Part of a small language model's weights.
Architecture: LayerNorm before each block, rotary positions, no biases in attention or MLP, tied embeddings, value embeddings.
Each number is 128 + 24 x the weight over the matrix's rms, rounded and kept within 0 to 255. Layers, rows and columns count from 0.

# layer 3 MLP gate, 768x256, rms 0.136, rows 418-484, columns 64-95
[[139 132 119 151 170  94 119 101 143 134 138 151 172 128 132 107  88  82 156  94 142 100 143  72 149 147 162 161 128 169 124 126]
 [106 174 120 140 119 133 154 134 164 135 128 130  95 126  93 145  92 119 111 122 131  98 112 118 118 150 143 165 138 146 130 142]
 [121 115 131 130  99 133 119 115 139 155  97 155 107 110 137 154 130 127 102 155 137 119 123 133 160 139 125 144 131 130 112 156]
 [123 184 147 165 125 120 173 134 125 142 107 169 140 150 112 164 143 117 104 166 174  94 137 130  95 103 182 131 140 142 102 134]
 [103 139 133 120 149 121 116 153 116 140 124  97  99 146 150  86 113 129 106 166 147  59 149 132 127 168  86 135 148 143 152 107]
 [ 99  92 165 145 134 135 107 159 185 125 117 138 111 142 127 141 102 121 104 130 137 166 116 126 162 129 169 130 126 111  93  99]
 [ 83 114 132 131 125 114 139  97 119 146 106 126 140 133 114 121 111 140 122 143 123 134 136 132 149 113 137 128 119 120 172 132]
 [ 95 169 130 187 140 104 138 145 156  92  99 139 103 104 147 123 120 144  89 134 158  95 136 125 131 128 122  96 123  97 138 139]
 [154 137 185  88 139 102 119 103 108 158 165 133 139 148  90 114 126 180 135 106 127 121 123 119 142 119 150 117 111  78 179  86]
 [121 142 117 139 133 114 138 127 147 130 115 158 162 136 145 132  81 209 118  95 115 122 152 124  95 104 165 131 111 160 113  99]
 [111 119  90 122 154 137 121 143 143 132 157 106 117 125 111 145 156 151 113 115 157 116  99 138 111 136 161 116 144 135 178 118]
 [113 152 150 118 120 123 115 150 140 115 121 156 134 179 149 101 141 104  94  78 139 141 145 105 131  86 138 124 138  86  94 147]
 [144 130 192 130  72 108 114 165 107 129 136 136 138 165 104 179  94 104 124 148 142 103 112 114 152 101 172 133 102 143 139  74]
 [105 153 134 143 131 142  90 137 122 172 100 148 116 125 105 157  85 176 147 125 147 131 134 136 106 132 126 100 128 161 116 134]
 [ 97  95 108 133  78 120 134 138 130 130  98 154 112 114 166 130 141 158 117 128 110  70 144 122 107 141 142 127 147 112 105 152]
 [139 138 185 160 107 163 140 168 132 116 119 116 151  82 137 128 102 163  83 136 107 145 130 113 140  95  96 118 121 147 135  78]
 [114 125 156 170 165  93  98 145 114 113 118 131 113 130 118 136 146 167 162 154 118 118 118 131 105 121  96 120 161  83 167 133]
 [152 110 108 111 154  83 127  85  96 153 125 145  99 133 156 149 138 140 131  93 101 121 121 124 108 119 158 149 120 146 128 170]
 [ 50 108 156 122 150 143 141 144  99 142 117 152 154 162 141 139  91 143 134  91 137 145 121 117 134  98 154 143 151 114  92 140]
 [144 175 163  91 164 105 133 142 132 143 189  90 131 159 133 111 113 143 148  83 148 119 118 129 130 104  99 130 165  90 127 156]
 [135 167 146 126  90 105 128 161 118 130 124 101 123 123  76 176 150 114 155 103 101 102 137 107 139 142 136 135 120 118 166 157]
 [111  91 156 152 173 103 125 112 131  85 131 136  63 163 153 117 122 148 127 134  98 108 130 112 113 113 177 166 100  97 180 137]
 [146 127 130 118 150 141 158 114 122 143 137 103 110 166 135 124 122 167 106 102 150  95 109 108 151 132 117 146 107 124  94 188]
 [ 94 146 105 185 107 134 120 133 126 161  98 116 116 116 107 113 143 132 120 126 110 130 140 129 101 147 134 128 109 151 122 124]
 [ 99 158 140 142 101 143 147 120  85 146  98 150 119 108 117 143 113 143 139 123 121 117 134 107 157  69 124 101 103 110 116 141]
 [150 138 150 154 104 126 112 130 132 125 148 141  96 143 125 135 104 148 115 103 167 151 131  83 134  87 154  78 150 152 116 129]
 [152  86 147 152 118  80 103 121 150 127  85 152 150 143 119 132 161 139 114 116 150 123 177  97  78 127 126 155 126 107 127 158]
 [143 141  93 163 110 117  91 160 144 141 117 106 138 129  98 125 108 113 130  95 154 166 144  89 123 127 153 136 109 110 100 133]
 [129 140 134 117 126 133 103 122 136 136 113 123 109 109 160 141  77 141  92 126 150 143 116 127 104 149 146 112 206 158 207 156]
 [184 106 160 127 137  93 144 138 119 107 107 172 138 107 128 160 143 130 134 134 118 137 124 110 150  87 131 114 167 117 142 140]
 [115 133 157 132 158 115 122 117 130 125 138 172  95 122 101 125 120 144 134 158 144 117 133 108 139 128 139 112 145 120 159  89]
 [131 118 148 183 100  92 159 140  96 146 125 112 123 124 107 150 126 138 130 122 112 143 144  91 106 107 115 133 125 168 113 117]
 [120 139 110 149 141  99 101 140  82 110  97 152 116 119 160 127 112 173 144 125  85 125 118 145 114 137 140 124 156 101 104 133]
 [111 141 117 125 118 128  92 149 138 110 124 114 136 135 118 148 102 170 142 159 123 117 129 121 133  96 174 145 132 116 130 133]
 [154 171 143 123 137  87 149 114 130 152 183 155 139  93 147 113 119 126 143 122  89 142  90 144 122 114 142 200 161 132  95 122]
 [140 139 120 121 112 120 114 140 149 153 146 147 128 115 158 134 138 171 144 137 121  97 122 147  95 123 137 143 116 142 175 108]
 [122 107 111 149 118 114 114 117 114 154 143 133 173 132 143 113 126 119 121 145 119 124 117 118  87 102 101 155 137 133 206 151]
 [135 158 118 122 130 107 129 132 165 144 114 119 139 132 116 155 140 117 120 113 111 128 152 141 120 136 144 166  93 125 162 115]
 [107 101 166  88 113 106 121 118 110 144 175 156 129 107  96 127 131 163  84 123 139  76 110 167 144 129 137  91 155 137 155 168]
 [138 115 135 150  96 138 148 107 137 131 151 118  96 112 160 122 130 133 117 128 134 160 154 143 144 107 126  66 130 172 128 145]
 [147 111 134 119 133 134 155 126 122 139 108  81 130 159 103 120 128  97 116 112 120 136 141 141 137 143 153 155 126  80 104 131]
 [ 80 152 114  92 131 101  84 160 109 155 123 125 128 109 100 148 125 118 150 125 124 149 116 118 153 131 121 158 125 149 135 144]
 [137 120 160 139 141 143 117 184  82 117 133  80 144 149 110 131 120 133 113 119 152 112 143 141 151  99 152 138 124 133 162 145]
 [118 104 136 162 141 162 112 112 155 140 135 120  75 134  89 154 139 164 127  89 125 117 107 101 153 128 121 153 150  92 139 139]
 [133 180 155 132 140 106 100 131 109 134 125 132 103 156 122 123 115 159 107 122 130 101 135 146 134  99 106 117  95 113 126 146]
 [115 155 187 110 131 122 136 136  68 169 122 111 162 135 139 165 131 134 115 175 127 121 129  73  96 126 175 112  99 109 112 126]
 [119 138 137 128 137 114 125 145 144 113 127 196 123  87 122 143 102 106 136  82 139  79  79  88 122 100 110 112 128 139  97 144]
 [124 135 115 163 125 123 152 161 118 170 173 115 106 122 123  97 140 128  92 135  69 146 116 114 156 106 119 110  84 179 133 122]
 [152 129 170 136 120  98 146  73 101 129 124  94 137 132 111 122 145 172 148 155 120 113 129 111 117 115 143 169 101 146 129 146]
 [112 122 191 129 122 137  93 135 118 133 175 122  83 104  72 129 121 151 123 105 124  99 136 109 153 130 126 140 170  73 117 175]
 [145  98 102 156 123  96 108 187 135 148  77  99 184 175 138 132 108 128 128 123 153 124  91  97 107 123 104 162 125 156 145 138]
 [136 147 130 182 116 114 150 105 132 157  98 106 113 164 119 175 120 169 117 122 168 151  91  89 119 135 149 122 133 144 146 142]
 [ 88 166 160 154 132 110  64 137 132 170 148 173 111  96 119 138 122 132 176 139 151 126 109 126 126 154 148 130 138 151 149 133]
 [147 123 162 148 145 133  84  90 119  76 122 132 114 117 127 122 126 156 101 134 125 102 133 130 173 142 128 162 168 136  98 134]
 [115 147 168 193 123  92 106 153 164 149 119  92 104 146  93 142 111 181 198 129 162 167  88 134 123 126 129 137 135 132  73 107]
 [158 181 114  96 127 131 127 110 123 122  88 164 125 119 146 128 118 123 153 140 111 131 144 131 115 181 107 123 124 162 108 128]
 [145 150 107 144 184 114 173 118 102  86 114 168 136 107 138  82 130 154 136 149  68 131 173  96 137 120 117  97 138  99  98  75]
 [118 109 152 112 114 119 148 182  92 127 150 133 133 149 166 104 136 123  90 114 150 132 164 121  91 144 156 140 113 149  97 148]
 [127 130 154 126 160 103 127 172 149 141 173 142 197 111 158 159 125 149 127 117 145  93 118  85 157  98 158 179  95 141 130  97]
 [114 105 148 146 201 102  96 163 130 130 157 160 129 112 109 139 106 145 127 119 112 108 135 124 117 131 171 138 143 101 120 168]
 [150 117 168 102 174 140 124 121 117 130 157 146 116 101 165 125 139 145 123  97 108 114 133 138 124 111 121 135  99 124  99 161]
 [140 120 141 128  98 102 144 102 102  83 115 120 155 173 111 131  84  94 177 125 182 156 129 153 129 135 121 119 124 147 117 119]
 [ 96 126  97 143 161 135  71 130 118  72 131 146 203 149 109 127  99 139 114 147 145 114 120 119 138 151 112 116 145 113 144 166]
 [169 115 146 111 147  70 150 178 118 140  98 137 143 120 152 148 154 122 167 148 118 100 152 126 137 120 114 155 133  78 128 132]
 [ 89 137 151  91 153  93 114 120 128 111 142 139 123  47 150 129 114 140 131 106 105 124  70 113 154 167 137 151 158 133  94 118]
 [123 191 134 135 133 134 147 125 138 122 108 153 169 114  86 151 109 114 149 161 142 129  89 146 119 144 119 146 124 126 130 148]
 [132 128 114 157 189 113 143 131 131  85 171 141 135 134  82 196 142 103 163 125 172 102 102 114  91 122 174 135 100 131 133 141]]
# layer 3 MLP up, 768x256, rms 0.137, rows 418-484, columns 64-95
[[118 104 118 123 170 146  93 121 119  90 111 151 118 137 157 109 132  96 143 120 155 106 126 144  93 143 134 181  84  68 163 120]
 [ 94 125 104  86 107 121 145 141 105 125  73 131 113 140  89 127 108 133 202 156 118 164 103 137 126 138 154 174 160 124 156 139]
 [112 144 127  88 125  95 123 129 142 118 123 100 117 118 135 130 161 157 114 133 128  88 129 111 105 113 121 116 127 136 147 112]
 [ 82  86 103 129 165  83 135 118  93 115 151 140 146 131 123 116 110 104 161 148 156 113 117  74 153 127 155 104 156 123  86 146]
 [104  95 157 124 143 161 139 156 115  86 172 172 131 109  60 113  90 136 126 158  99 152 121 156 178  70 134 139 130 176 129  86]
 [146 109 122 126 119 148 134  85 159  89  78 113  96 107 164  98 161  90 154  93 137 146 117 120  87 115 138 136 107 160 136 142]
 [116 156 125  81 133 136  99 116 127 134 183 128 106 151 100 132 130 143 141 116 136  86 128 128 154 103  86 166  83  77 135 165]
 [126 181 153  88 169 147 107 154 127 131 141 134 139 116 176  70 135 121 143 104 136 125 115 141  90 121 129 131 135 121 106 135]
 [113 126  84 101 146 131 153 121 152 111 127  99 111 176 138  43  85 103 158 121 124 152 137 134 126 142  95 163 151 120 164 109]
 [139 113  73 133 136 140 105 111 129 124 128 116 153 108 140 142 151 125 118 110 141 136 144 123 124 143 117 105 120 102 128 116]
 [109 151 154 130 150 156  89 160 124 143 129 103 138 125  99 165 118 159 119 123 117 140 121 165 157 161 114 114 152 143 137 117]
 [148 142 105 142 113  84  80 179 101 122  79 109 114 162 123 146 147  95 100 129 175  98 104 102 131 141 106 115 125 160 143  90]
 [133 154  89 126 164 156 137 157 136 115  95 120 137 136 151  74 168 132  83 109 152  83 163 151 186 131 126 127 150 126 109 128]
 [136 102 116 117 165 122 130 130 162 117 162 178 125  95 145 108 139  79 129 109 154 133 135 109 136  93  94 149 132 148 140 138]
 [148 144 180 119 133 108 140  95 163  95 114 134 120  92 128 108 135 130 129 135 112 104 125 111 188 100 147 122 104 148 112  62]
 [121  88 134 143 130 108 102  85 143  78 136 118 162 143 115 133 119  89 135 126 106 168 116 123 150 142 121 152 143 167 148  92]
 [121 127  96 137 109 143 131 119 170 121 150 141 148 114 117 122 145 120 108 172 141 116 122 118 177 110 177 129  81 141 146 119]
 [109 119 114 176 129  97 155 157 141 150 141 171 162 132 141 119 128 101 102 173  91 168 132 112 132 175 111 151 133 147 107 138]
 [ 95 134 120 138 130 118 118 163 147 194 108 109 107 150 138 117 117 117 143 119 128 107 150 159 162 124 119 117 131 102 131 113]
 [128  96 155 143  89 191 128 121 150 131 130 153 106 127 138 114 127 102 118 155 121 127 161 107 126 110 154 124 148 114 167 151]
 [146 108 150 152 126 109 146 143 117 142  72 110 137 138 185  81 150 132 127 143 158 163 114 154 194 161  96 162 156 147 109 115]
 [110 126 119 100 140 135 128 135  98 137 148  71 119 163 110 121  74 140 154 142 109 133 123 109  95 139 167 108 188 172 141 168]
 [118 107 137  95 129 110 131 118 166 144  86 127  78  94 128 101 132 116 104  80 141 166 116 136  66 120  96 140 113 145 181 144]
 [171 159 123 145  67 111  91 131 115 126 166 102 140 140 160 118 141 144 143 109 152 105 135  93 141 125 158 140 121 167  85 129]
 [147 176 143  99 136  77 106  97 143 125 129 130 122 166 113 131 121 152 106 154  95  92 133 105 177 153 123  96 171 107  96 126]
 [126 151 122 139 133 154 108 147  92 158 113 106 163 103 140 170 163 186 136 127 151  87 128  94 121 115 163 141 131 135 131  76]
 [ 75 131 119 177 162 135 151 133 109 130 148 181 142 179 110 115 135 148 145 121 127 125 128 139  95 100 155 144 101 144 133  86]
 [134  93 134 130 125 104 173 113 159 151 124 171 152 130 159 141 135 113 122 147 152 110 130 173 106 111 157 182 121 148 112 137]
 [125 188 139 117  83 138 130 168 141 130 143 105 124 119  85  86 129 107 133  87 124 129 125 110 161 159 107 153 130 190 139 121]
 [132 143 125 139 119 108 123 111 115 146 139 136 168 116 113 182 125 153 122  97 116 157 103  97 101  86 152  99  91 166 123 102]
 [127 144 156  83 132 155 100 151 131  82 118 177 104 126 166 101 100 136 160 122 140  73 166 155 118 148 129 106 165 150 123 114]
 [178 103 140 153 122 152 137 140 116 100 104  88 121 116 143 132 137 132 116 126 144 144 150  77 151  74 187  73 161  77 115 116]
 [140 135 107 101 174 125 102 127 120 147 136 140 121 132  93 117 142 119 122 132 135 149 113 110 126 139  99 119 135 143 153 117]
 [161 146 140 157 140 109 126 150 107 124 127 117 138 123 135  83 104 139 120 134 162 144 135 116 100 151 127 111 101 171  95 143]
 [130 135 163  68 127 139 123 125 127 135 132  98 131 134 126 117 135 120 116 145 136 183 106 114 158 126 115 125 103 147  95 147]
 [154  96  61 115  88 117 109 124 129 142 143 109 110 133 102 101 154 137 123 131  90 121 138  73 173  75 105 125 147 129 156 100]
 [110 114 160 110 160 155 113  95 140  91 135 144 124 142 137  98 130 149 124 150 140 118 162 128 120 161 139 130  91 101 155 109]
 [121 130 151 148 105 134 150  92 126 158 149 112 129  87  90 161 108 121 144 125 127 131 113 131 136 129 175 105 111 153 151 122]
 [113  84 173 111 132 126 147  88 150 136 127 135 185  92 159 102 130  89 142 138 137 150 155 146 124 106 134 149 131 100  76 104]
 [166 137 157 120 117 114 118 127 104 123 104 163 132 106 157 124 120 151 151 119 134 144 112  98  88 104 129  89 114 156 107 127]
 [184 119 137 138 150 137 149  99 129 182  97  92 130 242 137 131 127  99 148 135 121 103 175 108 148 103 106 201 123 105 147 124]
 [170 133 141 128 134 127 150 113 172 134 142 181 134 104 107 112 138 153 141 113  89 101 133 151 143 110 133 126 128 117 159 126]
 [133 101 139 122 123 127 110 115  77 120 125 110  82 139 103 132 125  71 126 143 134  84 147 155 158 135 125 160 125 128 141 184]
 [ 97 137 124 144 134 130 119 113 157 143 121 104 107 200  65  97  94 142 155 127 159 128 207  90 114 106 114 155 134 148 133 119]
 [145 111 105  96 128 125 102 128 107 154 118 145 169 132 134 138  89 117 116 155 116 128  94 129 125 126 183 121 110 131 116  94]
 [ 93 138 161 146 160 139 145  93 123  94 124 155 129 106 142 110 150 120  93 142 126 154  84 125 160 137 120 102 116 145 102  94]
 [169 147  90 150 166 114 103 139 105 125 147  96 123 110 142 111 143 143 126 133 101  84 130 168 153 104 154 142 134 120 134 104]
 [140 138 109 131  99 129 141 148 122 167 152 163 138 151 136 132 136 115 116 176 145 124 130  80 108 132 151 186 107  70 134 110]
 [119 136 146  93 154 101 130 114 114 124 121 134 111 130  69  98  99 114 158  98 144  88 157  98 170  87 139 169 123 161 143 113]
 [120 178 151 123  90 155 125 157 114 139 112  86 105 133 145 118  84 120 163 162  70 143 148 148 153 129  93  89 125 116 130 123]
 [171 141 133  92 137 115 144 116 127 118 124 158 112 100 167 147 101 106  85  90 133 117 127 117 140 146  94 143 121 111 156 103]
 [139 120 127 118 134 101  89 121 127 157  47 156 100 132 113 180 122 135 176 140 145 147 101  87 142 134 153 130 133 126 136 166]
 [106 169 145 142 146  81  90 150 123 155 129 141 133 131 111 117 155 127 160 112 135 140 111 109 124  99 124  97 159 146 158 127]
 [171 120 155 173 169 167 143 112 126 111 157 102 116 121  88 114 101 121 175 150 142 140 111 136  66 161  81  99  99  84 117 130]
 [135 131 115 113 100 112 149 186  88 117 139 124 163 137 151 141 146  93 129 134  89 115 115 134 146 142  91 113 114 102 133  92]
 [154 130 144 114 145 170 147 101 109 140 194 150 124 133 177 135 137 106  96 121 147  85 128 138 187 130  99 123 157 169  82 123]
 [113 113 144 106 130  98 135 123 124 105 155 102 150 145 132  88 113 106 114 134 125 164 106 141 129 102 160 154 141 167 125  92]
 [155  94 120 108 140 140 127 102 139  91  80 128 113 114  82 116 125 137 103 153 132 179  88 171 123 127 131 123 122 131 186 114]
 [137 137  74 119 149 136 120 188 125 149 144 127 125  81 115 145  91 142 105 111 120 149 142 169 147 146 128 120 143 136 116  85]
 [ 90 141 155 122 139 148 114 145 108 229 159  75  80 158 160 161 110 141 172 125 120 139 144 128 160 103  90 132 133 121 120 161]
 [105 122 144 125 176 112  98 133 151  88 112 158 143 140 142  79 164 130 132  84 133 134 125 153 149 123 143 119 165 174  91 102]
 [115 107 144 105 141 107 135 135 171 109 129 140 130 102  93 111 133 124  97 148  74 125  96 122 126 164 154 112 120 132 161 146]
 [136 112 135  90 173  96 126 154 120 112 124 140  73 147 125 148 137 102 111 139 163 154 119 169 113 124 114 179 143 100 167 161]
 [ 98 130  79 187 144 135 100 182 122 176 112 134 138 148 109 153 104 135 132 156 104 114 139 137 103 105 109 183  85 146 155 131]
 [104 134 133 110 125 149  92 154 150  99  97 110 123 131 143 138  99 118 148 142 134 110  93 106 154 119 125 125 152 162 167 120]
 [ 97 132  80 150 128 159 143 177 141 135 143 149 120 171 104 208  92 171 107 127 153  89 107 190  77 125 157 118  96  96 133 151]
 [118 124 140 118 114 137  91 136 112 133  75 140 122 133 126 127 168 101 118 112 130 118 139 131 126 133 136 145 157  98 133 140]]
# layer 3 MLP down (transposed), 768x256, rms 0.13, rows 418-483, columns 64-95
[[ 87 160 116 115  69 147 126 198 108 140 135 134 129 128 107 139 104  75  77 153 114 137 133 119 129 110 160 129  94 114 161 129]
 [117 152 140 149 155 138 100 131 128 133 117 126 116 134 145 150 138 135 137 183 120 136 143 141 113 122 119 134 106 126 109 121]
 [ 89 123 117 122 143 136 156 157 124 141 111 125 137 117 113 123 126 141 152 112 132 118 158 114 112 124 179 148 121 133 151 125]
 [114  68 135 110 139 130 123 150 151 158 147 138 101 130 155 122  75 123 135 134 169 128 152 118 162 141 173 143 113 160 150 162]
 [137 111 123 125 174 122  84 127 144 117 117 136 129 121 158 100 124 122 119 103 152 142 103 117  78 156 151 123 107 163 137 165]
 [165 104  81 117 156 153 117 132 136 123 129 142 139 176 154  98 127 117  81 127 162 118 162 146 127 140 136  69 134 116 139 122]
 [112 115 129 101 107 135 117 121 112 137 156 153 125 143 136 128 113  89 145 145 122  86 134 128 136  73 128 150 149 131  93 147]
 [141 127 141 140 149  89 137 102  90 122 138 115 148 143  82 101 138 149 114  95 141 161 105 112  79 115 162 137 106 133 105 137]
 [ 95  95 125 125 108 124 120 161 150  91 123 128 115 179 117 184 157 124 138 179 100 136 130 170 131 115 129 131  97 108 161  93]
 [ 95 147 120 143 114 122 144 118 134 125 128 157 126 151 139 150 127 102 119 149 114 116 104 133  93 146 131 151 121 183 141 145]
 [161 105 122 150 119 119 135 125 113 117 159 151 108 133 170 157 166  96 132 170 183 138 101  98 145 131 148 138 112 169 113 120]
 [150 194 159 132 150  98 166 156 109 163 138 120 141 100 122 149 123 119 168 129 107 132 105 101 106 172 116 113 123 124 121  99]
 [158 106 122 118 118 110 137 113 124 119  86  76 109 131  53 163 125  85 161 148 147 143 131 130 120 142  92  86 135 112 124  96]
 [ 85 123 160  95 149 152 156 165 133 147 170 155 139  84 126 146 142 103  77 129 111 108 170 156 152 108 141 150 122 114 159 116]
 [139 130  92 153 146 143 126 103 157 109 174 135 154 182 148 135 134 125 141 134 109 154 158 150 169 128 150 146 166 147 141 120]
 [ 80 136 143 144  82 182 170 124  88 111 123 152 183 138 111 119 210 183 110 139 119 114 104 146 139  94 130 155 114 102 159  84]
 [179 167 159 112 167 139 127 156 135 137 129 148 151 112 138 162 143 155 145 133  97 143 102 137 117 132 126 143 129  87 147 110]
 [141 105 145  87 151 122 118 140 117 138 140 130  97 140 110 109 140 146 125 138 132 114 129 161 115  98 145  83  85 120 162  94]
 [157 157 106 139  94  95  99  84 110 137 117 121 113 129 172 152 129 129 175 110 171 151 118 116  70 139 127 101 115 160  69 151]
 [127 108 142 116 103 100 132 121 160 149 138 125 152 126 122 138  98 113 164 159 153 110 122 128 147 137 127 112 105 105 141 117]
 [100 156 132 141 134 116 147 112 121 108 109 139 130 138 110 121 102 106 104 119 116 128 153 116 104 117  78 111 107 134 116 152]
 [125 121 138 132 119  89 136 126 102 111  93 142 122 212 180 121 149 140 127 121 145 106 169  97 140 132 165 133 148 120 124 118]
 [105 175 107 151 105 138 151 146 140 104  93  93 146  85  91 152 183 137 127 139 109 121 143 146 139 184 203 123 105 137 149 132]
 [101  85 115 129 166 145 128 150 125 119  54 168  82 129 116 105 130 132 131 146  87 135 126 121 146 123 110 121 128 138 153 107]
 [111 142 123 129 119 152 144 147  89 164 149  92 104 120 166 110 103 149 150 151 139 117 152 143 105 117 172 152  95 159 169 206]
 [ 94  89 138 136 135  86 109 131 104  98 138  99 142 120 123 145 137 116 138 114 140 126 152 113  88 101 141 167 148 129 117 111]
 [108 123 126 125 131  89 121 121 114 163 108  86 142 109 141 102 136 122 123 119 123 161 151  97 134  98 119 116 176  96 106 124]
 [163  90  91 110 112 169 118 134 141 130 125  64  71 103 125 118 115 110 136 145 163 120 111 111 155  98 126  95 105 128  88 159]
 [115 148 138 159 180 123  77 151 124  80 143 126 110 140 140 153 118 101 158 135 126 171 101 116  93 135 116 118 180 134 156 131]
 [ 75 123 117 166  86 101 144 146 129 175 168 129  96 132 140  81 141 120 130 119 175 121 118 147 128 129  95 138  83 135  87 159]
 [106 130 113  89 114 100 172 105 131 135 135 116  99 156 114 142 122 135 133 101 158 154  77 152 145 108  98 130  87 123 177 111]
 [123 142 137 117 207  81 134 105 165 153 126 179 151 138 126 123 114 131 124 138 133 128 125 129 150 123 125 157 139 147 143  97]
 [131 166 119 146 115 132 136 133 129 132 132  83  94 109 136 139 140 123 139 166  94 154 153 146 175 124 137  96  64 140  82 106]
 [153 155 110 135 158 176 112 182 129 147 149 142 142 105 138  99 117 164  92 133 150 148  71 146 142 112 166 134 104  77 121 144]
 [143 124 132 100 163 138 155 131 118 115 105 120 109 119 189 152 121 144 135 137 143 128 150 132 146 108 132 119  86 165 104 102]
 [183  65 112 115 121 110 132 139 134 143 121 129 118 150 118 145  96 140 119  92  86 107  83 133 143 140  97 128 132 184 109 146]
 [ 95 103 110 154 128 132 128 102 125 117 136 161 151 168 136 157 133 127  99 120 144 144 123 140 125 149 112  97 118 111 106 120]
 [154 144 150 128 134 116 109 102 168 125 137 137  70 127 158  94 110 139 137 137 125  70 122  93 104 115 116 127 129 133 142 147]
 [122 120 119 119 134 128 107 166  81  97 130 113 147 144 147 138 137 119 125 172 111 145 145 143 158 122 174 132  99 114 100  95]
 [132 119 130 139 112  96 114 112 142 134 106 102 121 141 104 148 127 154 162  75 127 106 135 128  87 156 122 139 185 131 107 164]
 [124 139 123 120 120 133 102 131 150  74 143 150 119  92 150 173 126 160 119 112 128 134 118 117 110 100 105  96 140 160 123 132]
 [149 131 117 150  94 137 142  90  88 172 134 102 110  98 124 152 148 111 155 142 110 123 138 119 164 163  98  97 118 102 132 124]
 [142 129 153 181 101 113 135 117 139 111 130  96 136 160 122 128 136 131 134 131  74 144 148 120 109 147 165 172 135 115 133 107]
 [133 110 150 128 120 130 153 111 110 165 154 124 126 103 133 111 141 138  99 122 148 135 114 164 116 153 116 138 118 150 140 127]
 [174 117 150 137 152 119 110 122 144 104 170 107 161 156 104 123 132 117 165 118 137 128 110 101 109 172 160 149 127 114 104  98]
 [116 159 162 147 118 159 153 127 144  93 138 132  97 126 128  89 108 105 110 102 122 120 124 121  61 114 149 103 132 125 134 128]
 [164 137 155 124 156 117  84 126 135 140 156 140 158  99  97 104 136 143  93 136 111  82 149 144 129 123 128 100 111 139 133 124]
 [168 105 125 112 112 123  89 135  96 122 105 146 177 163 143  99  66 129 142 111 130 148 153  69 138 149 135  95 121  86 169 154]
 [111 132 148  87 147 102 155 106 129 138 102 138  87 171 142  93  98 138 140 100 130 121  87 133 129 102 156 161 153 141 116 157]
 [171 111 149 127  98 133 129 121 114 123 154 112 150 146 103 147 100 134 138 114  79 104 139 117 103 148 117 160  80 137 118 103]
 [118 107  95 154 131 116 120 102 147 119  97 146 122 152 126  97 100 145 154 100 162 101 148 131 140 161 160 132 161 133 114 133]
 [176 126 141 143 142  98 131 133 156 138 130  87 130 159 137  98 124 144 138 112 164  87 156 136 137 123 137 102  84 155 137 118]
 [146 101 151 122 116 145 184 120 134 118  96 135 132 158 149 129 109 126  62 130 105 129 132 131 203 155 102 150  96  99  93 112]
 [111 126 111 128 137 130 126 156 145 153 105  82 160 114 123 132 131 143  93 131  97 107 165 152 147 127 137  58 101  97 138 119]
 [129 105 128 102 120 148  99 142 116 123 110 138 163  75 188 110 134 111 128 110 134 132 133  98 127 112 111  89 118 118 131 154]
 [145 144 112 144 103 144 146 103  83  89 132 150 140  88 136 117 126 137 120 140 105 156 117 145 129 117  72 147 165 126 150 108]
 [109 176 126 122 186 124 125 103 131 126 126 142 117 112 149 120 102 168 119 159  96 139  85 159 185 114 151 117 109 131 102  99]
 [111 144 100 112 147 130 111 175 121 106 141 115 146  83 143 108 134 173 121 156  94 103 105 118 117 117 165 171 158 119 109 138]
 [ 80 117 129 147 161  83 153 152 148 137 142 136 101 124 175 109  89 126 126 128 124 128 130 137 131 151  78 156 153  93 136 153]
 [104 118 112 113 141 129 113 116 129 153 158 124 127  85 111 133 175 151 127 120 101  66 152 139 119 129 165 116 126 129 142 168]
 [ 99 172  98 119 131 106 136 140 120 157 209 108  92  86 119 124 158 135 120 154 131 142 130 127 157 148 120 137 103 132  95 130]
 [147 121 162 136  99  99 159 187 132 132 180 144 116 158  82 173 115 136 125 115 150 128 113 151 139 114 100 112  55 112 118 162]
 [144 155 106 134 131 135 115 141 139  98 141 165  86 130 118 119 110 138 124 113 126 142  77 178 136 160 136 104 137  95 139 149]
 [121 162 170 118 124 107 133 132 137 124 140 135 125 117 134 129  69 131  90 125 167 107 126 106 134 100 150 134 132 102 134 167]
 [118 132 123 127 132 111 118 128 156 159 108 156 133 121 120 143 112 112 128 112 144 146 111 182 147 128 164 147 107 119 114 156]
 [153 113 161  66 128 153 120 112 112 145 125  99 133 122 125 146 167  98 138 117 114 125 132 153 126 108 123 116 152 141 124 129]]